From a checkpoint of a small transformer trained on Wikipedia: width 64, LayerNorm before each block.
Each number is 50 + 15 x the weight over its row's rms, rounded and kept within 0 to 99. Layers, rows and columns count from 0. The size before them is the row's rms in percent of the matrix's.

# v: layer 10 attention value, 64x64, rms 0.162, rows 36-60, columns 0-63
# o: layer 10 attention output (transposed), 64x64, rms 0.119, rows 36-59, columns 0-63
v36 076:66 29 54 29 67 60 51 24 18 29 57 51 59 33 43 40 49 57 90 32 50 49 52 58 61 34 35 41 53 63 28 56 67 45 37 74 47 96 54 49 53 42 56 40 76 44 71 43 39 41 76 58 43 38 69 47 65 58 45 51 42 40 47 48
o36 074:55 66 35 41 75 46 44 61 73 58 29 42 19 81 47 42 51 42 04 53 56 49 57 65 40 47 48 57 42 35 56 91 52 69 35 21 48 52 61 65 53 67 29 58 35 34 48 60 58 43 42 52 47 53 25 56 44 30 52 54 63 64 55 66
v37 109:66 74 16 47 45 57 39 09 38 52 48 55 49 40 54 80 46 51 46 50 63 60 44 61 77 21 39 48 60 45 39 42 43 74 69 64 61 47 47 45 46 59 47 79 56 68 32 33 67 41 58 32 40 58 48 57 82 60 28 41 39 69 39 31
o37 089:61 35 69 64 76 42 52 45 65 33 53 56 41 72 28 40 31 52 63 63 36 58 57 61 29 57 52 30 78 72 54 43 39 37 33 47 40 70 75 64 66 48 47 23 09 57 65 58 33 67 46 28 34 33 55 32 44 45 48 64 58 61 40 64
v38 113:61 51 69 48 51 34 61 24 35 46 53 36 35 43 19 77 68 37 66 58 49 29 73 72 55 49 43 46 40 56 56 99 39 42 28 58 49 64 67 26 55 31 52 56 47 57 32 49 47 35 53 35 59 50 66 33 47 83 46 56 66 45 52 35
o38 116:47 63 41 46 42 51 11 81 58 36 22 50 47 64 51 42 29 63 32 67 57 79 47 33 53 32 34 54 29 64 47 44 36 46 75 46 55 62 70 55 49 42 40 41 58 48 63 53 45 48 47 85 60 24 33 62 30 31 73 71 66 53 60 47
v39 091:53 46 65 56 52 43 49 65 58 63 52 45 40 38 29 41 65 53 35 32 35 65 76 32 31 52 64 19 53 85 39 55 45 29 54 26 70 68 65 43 35 43 71 59 66 59 75 33 36 39 61 24 57 37 73 35 39 61 71 59 45 69 40 35
o39 100:28 78 30 49 63 73 55 44 27 43 47 58 52 58 39 47 50 52 61 64 72 46 41 83 58 27 19 62 51 43 61 55 54 60 69 59 50 45 29 61 52 64 39 39 10 27 54 66 61 34 21 67 65 55 56 51 34 41 54 54 60 28 69 50
v40 102:58 54 65 72 36 26 62 58 51 52 70 22 32 43 47 54 54 39 37 53 44 74 52 73 50 61 51 52 23 60 70 74 53 37 48 29 50 18 59 49 37 29 50 27 41 70 52 80 24 48 54 43 85 42 74 47 43 49 69 51 63 57 43 54
o40 103:31 60 39 54 48 72 43 74 34 45 40 56 62 52 59 54 46 48 88 56 63 51 34 12 61 30 53 40 57 41 52 20 31 48 66 73 42 78 50 48 42 55 53 52 67 58 56 36 62 47 53 77 45 57 38 39 56 43 33 59 43 41 67 03
v41 094:57 33 80 70 77 63 78 50 49 40 53 48 57 39 54 47 40 29 48 61 69 40 61 34 53 73 45 64 43 59 52 67 38 21 46 60 48 73 33 70 38 39 39 26 51 36 37 88 25 67 32 46 36 55 46 40 43 45 55 41 24 30 56 59
o41 091:65 39 33 32 44 41 33 63 56 36 54 20 16 62 66 39 56 62 50 37 50 34 48 49 57 59 38 65 49 52 42 65 71 64 61 38 43 33 54 11 67 64 56 54 77 44 73 19 61 37 74 81 58 41 36 52 66 54 43 42 62 60 50 41
v42 103:50 59 45 38 37 34 47 41 37 91 60 59 17 46 49 78 69 56 43 64 55 14 59 63 47 44 58 42 51 66 47 56 09 53 59 52 61 30 37 64 46 67 25 73 49 68 35 41 43 72 76 47 55 59 40 47 45 43 68 45 33 49 46 41
o42 109:56 07 57 73 54 70 44 48 55 09 38 54 59 47 38 30 26 53 56 66 43 70 52 54 55 56 29 61 50 35 57 30 77 56 51 57 81 49 59 43 55 42 51 37 56 53 61 53 65 07 53 50 42 47 69 48 58 48 31 65 54 71 35 43
v43 102:38 24 41 85 56 30 45 58 79 32 39 68 59 47 65 47 42 54 54 27 35 38 25 57 22 39 25 78 56 52 61 76 37 69 67 61 64 52 68 45 40 47 54 39 53 54 63 42 37 58 53 44 34 46 21 50 66 41 52 61 74 63 36 61
o43 105:52 78 79 38 57 53 51 55 42 55 80 44 35 41 48 48 46 37 39 83 60 33 61 39 50 73 60 32 18 49 50 29 53 20 61 41 35 38 51 54 66 30 51 75 37 64 35 56 48 55 59 56 59 46 66 55 60 60 51 42 06 38 73 50
v44 077:37 63 93 55 61 48 53 61 71 55 56 74 52 38 39 57 34 21 76 50 32 48 60 56 23 41 75 55 38 35 40 45 46 24 57 50 35 43 33 26 53 67 42 27 62 47 52 74 16 39 43 54 68 44 44 62 73 37 61 51 56 52 45 55
o44 082:47 16 21 50 60 50 55 37 39 39 46 18 63 44 60 34 64 53 37 39 84 46 50 27 55 73 45 65 42 56 60 54 62 72 56 73 64 53 65 36 59 27 42 60 43 42 76 28 81 63 43 50 46 70 56 64 30 52 58 42 41 28 56 40
v45 091:42 41 60 36 56 36 46 18 57 33 23 63 54 36 30 64 54 54 50 41 49 55 48 68 52 30 36 55 60 48 59 21 58 57 50 35 70 25 65 46 63 69 60 38 41 77 66 47 61 64 76 37 34 56 57 53 56 51 40 74 01 67 48 39
o45 082:50 56 59 68 62 62 78 63 44 62 57 57 51 53 28 40 32 35 58 46 54 36 48 43 67 75 59 48 54 53 61 74 52 57 37 63 38 85 26 64 66 29 23 24 34 32 43 40 64 29 35 59 48 35 53 57 56 30 43 60 71 55 11 53
v46 104:49 55 68 33 25 49 46 30 38 38 65 40 40 65 56 28 84 61 65 57 32 58 73 62 38 47 51 46 29 53 70 73 70 52 36 54 40 21 35 47 67 21 59 40 42 61 68 38 22 41 63 76 58 62 68 40 66 48 65 45 63 32 50 43
o46 096:43 74 46 44 64 45 63 67 43 42 22 66 77 36 63 65 29 62 45 45 50 64 21 27 45 47 58 56 47 29 37 61 28 56 49 67 41 77 71 57 18 61 37 53 63 46 29 67 76 54 50 33 54 67 49 46 23 40 35 67 46 67 62 36
v47 096:49 83 70 56 58 46 49 44 74 60 51 67 45 39 31 69 30 56 53 48 74 59 77 34 37 65 66 64 42 56 46 50 57 45 50 29 45 50 16 27 48 34 40 41 54 51 48 62 55 39 27 39 61 62 53 75 37 44 67 08 74 35 45 33
o47 092:51 44 30 69 28 48 42 45 37 37 25 12 51 30 72 32 61 49 53 36 61 58 58 67 47 44 37 68 48 43 64 63 24 66 68 70 53 61 81 46 59 65 39 50 35 52 75 36 39 76 36 33 38 31 59 42 48 61 63 79 34 50 54 60
v48 107:61 54 56 62 52 58 32 63 43 48 50 59 54 76 61 34 17 62 63 43 43 91 31 18 34 33 63 36 28 56 56 47 44 26 63 70 51 38 28 68 38 43 41 52 65 63 66 32 56 56 42 40 58 30 57 45 39 57 56 16 74 65 57 44
o48 103:44 49 47 47 76 49 58 36 47 34 47 48 40 24 38 66 72 35 36 54 81 32 51 77 49 55 71 46 59 21 37 49 60 52 47 39 26 60 54 48 75 69 50 53 45 34 83 73 50 30 49 41 53 77 32 38 56 27 53 53 26 33 67 68
v49 096:80 48 30 77 47 67 39 52 43 64 74 45 51 44 52 37 47 33 48 49 29 70 17 53 48 32 59 37 44 22 42 50 38 42 20 74 19 45 54 56 37 52 23 62 61 55 65 46 53 37 61 68 51 26 62 66 74 37 53 62 52 68 39 60
o49 088:35 34 72 23 84 55 63 57 53 68 42 67 63 52 56 53 42 43 49 41 79 41 46 41 34 67 68 45 52 52 46 34 72 58 54 46 67 44 31 33 37 47 77 39 41 42 67 47 57 51 47 20 35 88 12 35 50 38 39 40 54 52 67 50
v50 086:48 54 62 37 29 72 58 56 57 44 63 35 26 42 83 58 49 60 19 60 72 73 33 54 69 59 46 34 39 50 28 45 70 67 72 23 43 60 46 62 47 62 60 54 49 12 60 55 32 47 64 77 75 57 68 33 41 48 39 45 53 39 43 53
o50 087:56 57 10 73 57 53 59 44 42 44 64 56 51 72 67 51 54 73 99 31 27 53 56 47 47 35 54 51 63 57 43 37 40 50 34 52 54 48 47 40 35 48 51 56 62 74 18 61 44 78 53 31 18 57 37 44 65 54 32 48 54 49 54 34
v51 119:55 55 63 52 18 55 45 62 39 50 47 28 39 59 42 48 77 41 47 63 55 55 40 80 45 56 63 51 54 57 52 63 46 55 28 40 62 49 74 59 35 35 29 21 27 27 48 74 76 49 66 38 40 67 62 48 18 76 41 71 46 27 68 52
o51 123:39 49 54 36 39 47 41 64 73 47 55 55 64 40 57 79 41 71 64 49 47 47 56 46 57 41 51 68 42 48 50 43 51 52 50 44 37 58 30 44 57 58 51 82 79 60 37 45 16 44 49 68 63 16 25 47 67 09 58 48 55 81 26 27
v52 117:47 13 48 41 51 49 55 45 66 25 50 53 56 72 42 63 17 50 49 50 40 58 49 44 63 52 22 32 47 62 45 74 44 82 52 41 35 18 55 82 41 60 55 62 38 49 51 43 45 70 54 58 68 56 65 31 20 30 51 58 32 69 69 61
o52 113:68 71 50 57 51 58 46 72 30 79 30 49 35 55 53 39 66 52 67 56 51 64 64 50 62 65 61 49 46 34 40 28 60 12 40 44 43 75 36 53 41 50 26 27 73 54 29 61 51 33 57 47 18 46 48 56 75 42 60 35 80 33 49 38
v53 102:59 67 38 33 35 78 80 35 59 48 43 62 28 51 80 26 59 35 60 29 46 47 69 67 53 47 60 48 56 58 45 69 31 59 80 68 71 50 35 48 10 57 35 42 45 56 60 64 32 42 44 40 60 52 44 39 55 26 66 51 34 35 59 33
o53 097:51 41 60 31 77 48 32 51 43 41 39 21 71 49 46 74 49 70 65 73 63 49 49 56 33 50 16 52 45 29 41 57 55 69 43 42 33 42 79 49 75 66 46 43 35 35 29 56 71 45 82 51 44 47 47 60 55 70 26 27 46 70 46 46
v54 115:45 52 63 59 38 48 28 53 39 69 33 56 25 40 65 44 46 60 42 37 63 71 85 33 55 49 61 51 23 52 82 39 63 38 37 48 55 22 45 82 68 60 53 31 37 75 52 57 71 58 34 65 53 53 39 26 24 53 68 33 47 56 46 54
o54 104:65 58 60 55 53 47 61 41 44 27 62 80 51 30 30 56 59 29 65 35 53 40 08 76 40 39 38 52 43 39 42 45 27 57 67 74 53 56 39 43 42 57 56 36 77 50 53 45 50 61 57 41 36 61 73 66 83 51 16 61 68 48 39 33
v55 095:56 74 30 32 44 48 71 51 43 47 61 34 61 42 50 54 33 40 40 56 71 55 26 55 99 71 50 45 41 52 36 15 54 56 43 53 51 46 46 36 57 30 63 50 54 46 39 55 38 27 26 67 70 38 67 76 53 33 52 26 70 36 51 59
o55 095:52 34 35 65 34 56 41 62 52 77 49 36 57 44 62 37 59 21 64 41 27 52 68 39 29 20 59 24 75 53 63 63 49 54 35 27 56 61 77 66 27 67 47 51 66 60 56 50 70 77 60 58 43 57 26 24 43 68 38 58 42 44 42 37
v56 091:32 72 85 57 40 54 56 61 68 56 57 80 41 41 46 71 62 28 44 55 46 35 29 62 58 39 48 50 27 66 38 49 34 42 46 64 67 40 56 55 86 59 66 56 42 25 49 36 53 49 52 64 37 52 51 43 45 41 60 49 93 20 54 28
o56 093:87 36 41 55 52 53 49 35 41 28 69 37 76 24 46 23 35 41 63 53 44 59 54 36 24 64 47 40 44 66 62 68 70 52 66 28 65 43 67 38 34 20 41 63 76 61 33 69 62 69 37 46 63 49 46 58 63 46 53 62 25 39 43 55
v57 095:48 50 25 57 36 68 35 60 77 46 57 62 65 67 44 67 44 51 35 59 49 32 66 19 50 66 63 44 50 40 37 57 49 67 50 46 52 49 56 42 32 15 39 69 42 41 43 29 40 51 48 53 34 82 43 88 53 45 21 36 46 51 39 87
o57 085:43 47 77 65 56 26 55 45 42 64 69 29 29 33 77 35 67 60 43 47 54 55 49 81 40 47 53 68 71 63 55 27 56 23 31 59 58 43 32 39 43 62 29 55 43 67 73 63 57 51 49 38 44 28 55 31 29 65 82 50 33 62 44 39
v58 116:50 59 69 34 53 55 52 67 43 56 47 22 52 28 36 34 48 50 36 63 73 42 36 73 58 62 27 50 45 69 55 40 53 48 39 29 50 77 25 66 63 58 58 52 32 45 51 51 70 35 68 43 61 46 34 81 64 41 72 19 28 41 80 37
o58 117:26 30 40 57 39 69 54 36 51 20 36 32 39 69 44 45 42 52 55 33 43 38 70 39 68 47 81 57 55 55 37 69 61 53 68 41 56 51 63 61 49 61 59 63 67 35 30 56 28 66 42 83 55 51 41 18 48 73 51 63 67 49 14 49
v59 094:41 35 40 52 79 11 53 65 11 53 63 30 46 49 63 49 58 92 45 47 68 43 33 52 63 60 53 50 57 64 49 44 53 31 35 54 47 60 42 61 69 25 60 34 76 76 51 52 44 65 57 54 42 24 51 36 50 58 53 31 50 34 42 30
o59 090:55 63 52 65 22 64 59 56 68 36 39 69 38 55 32 42 50 32 55 50 25 52 48 35 61 31 55 28 44 14 64 53 33 66 44 22 59 47 44 59 38 72 69 54 47 49 65 40 64 32 59 65 61 63 55 35 61 39 23 86 41 68 66 67
v60 082:42 43 46 31 44 29 62 57 62 51 26 45 32 84 72 52 40 81 63 52 56 42 48 54 16 65 74 51 71 21 68 74 45 65 64 51 44 49 48 16 39 60 40 62 50 71 46 36 49 55 36 46 73 38 29 38 50 63 38 57 57 65 63 55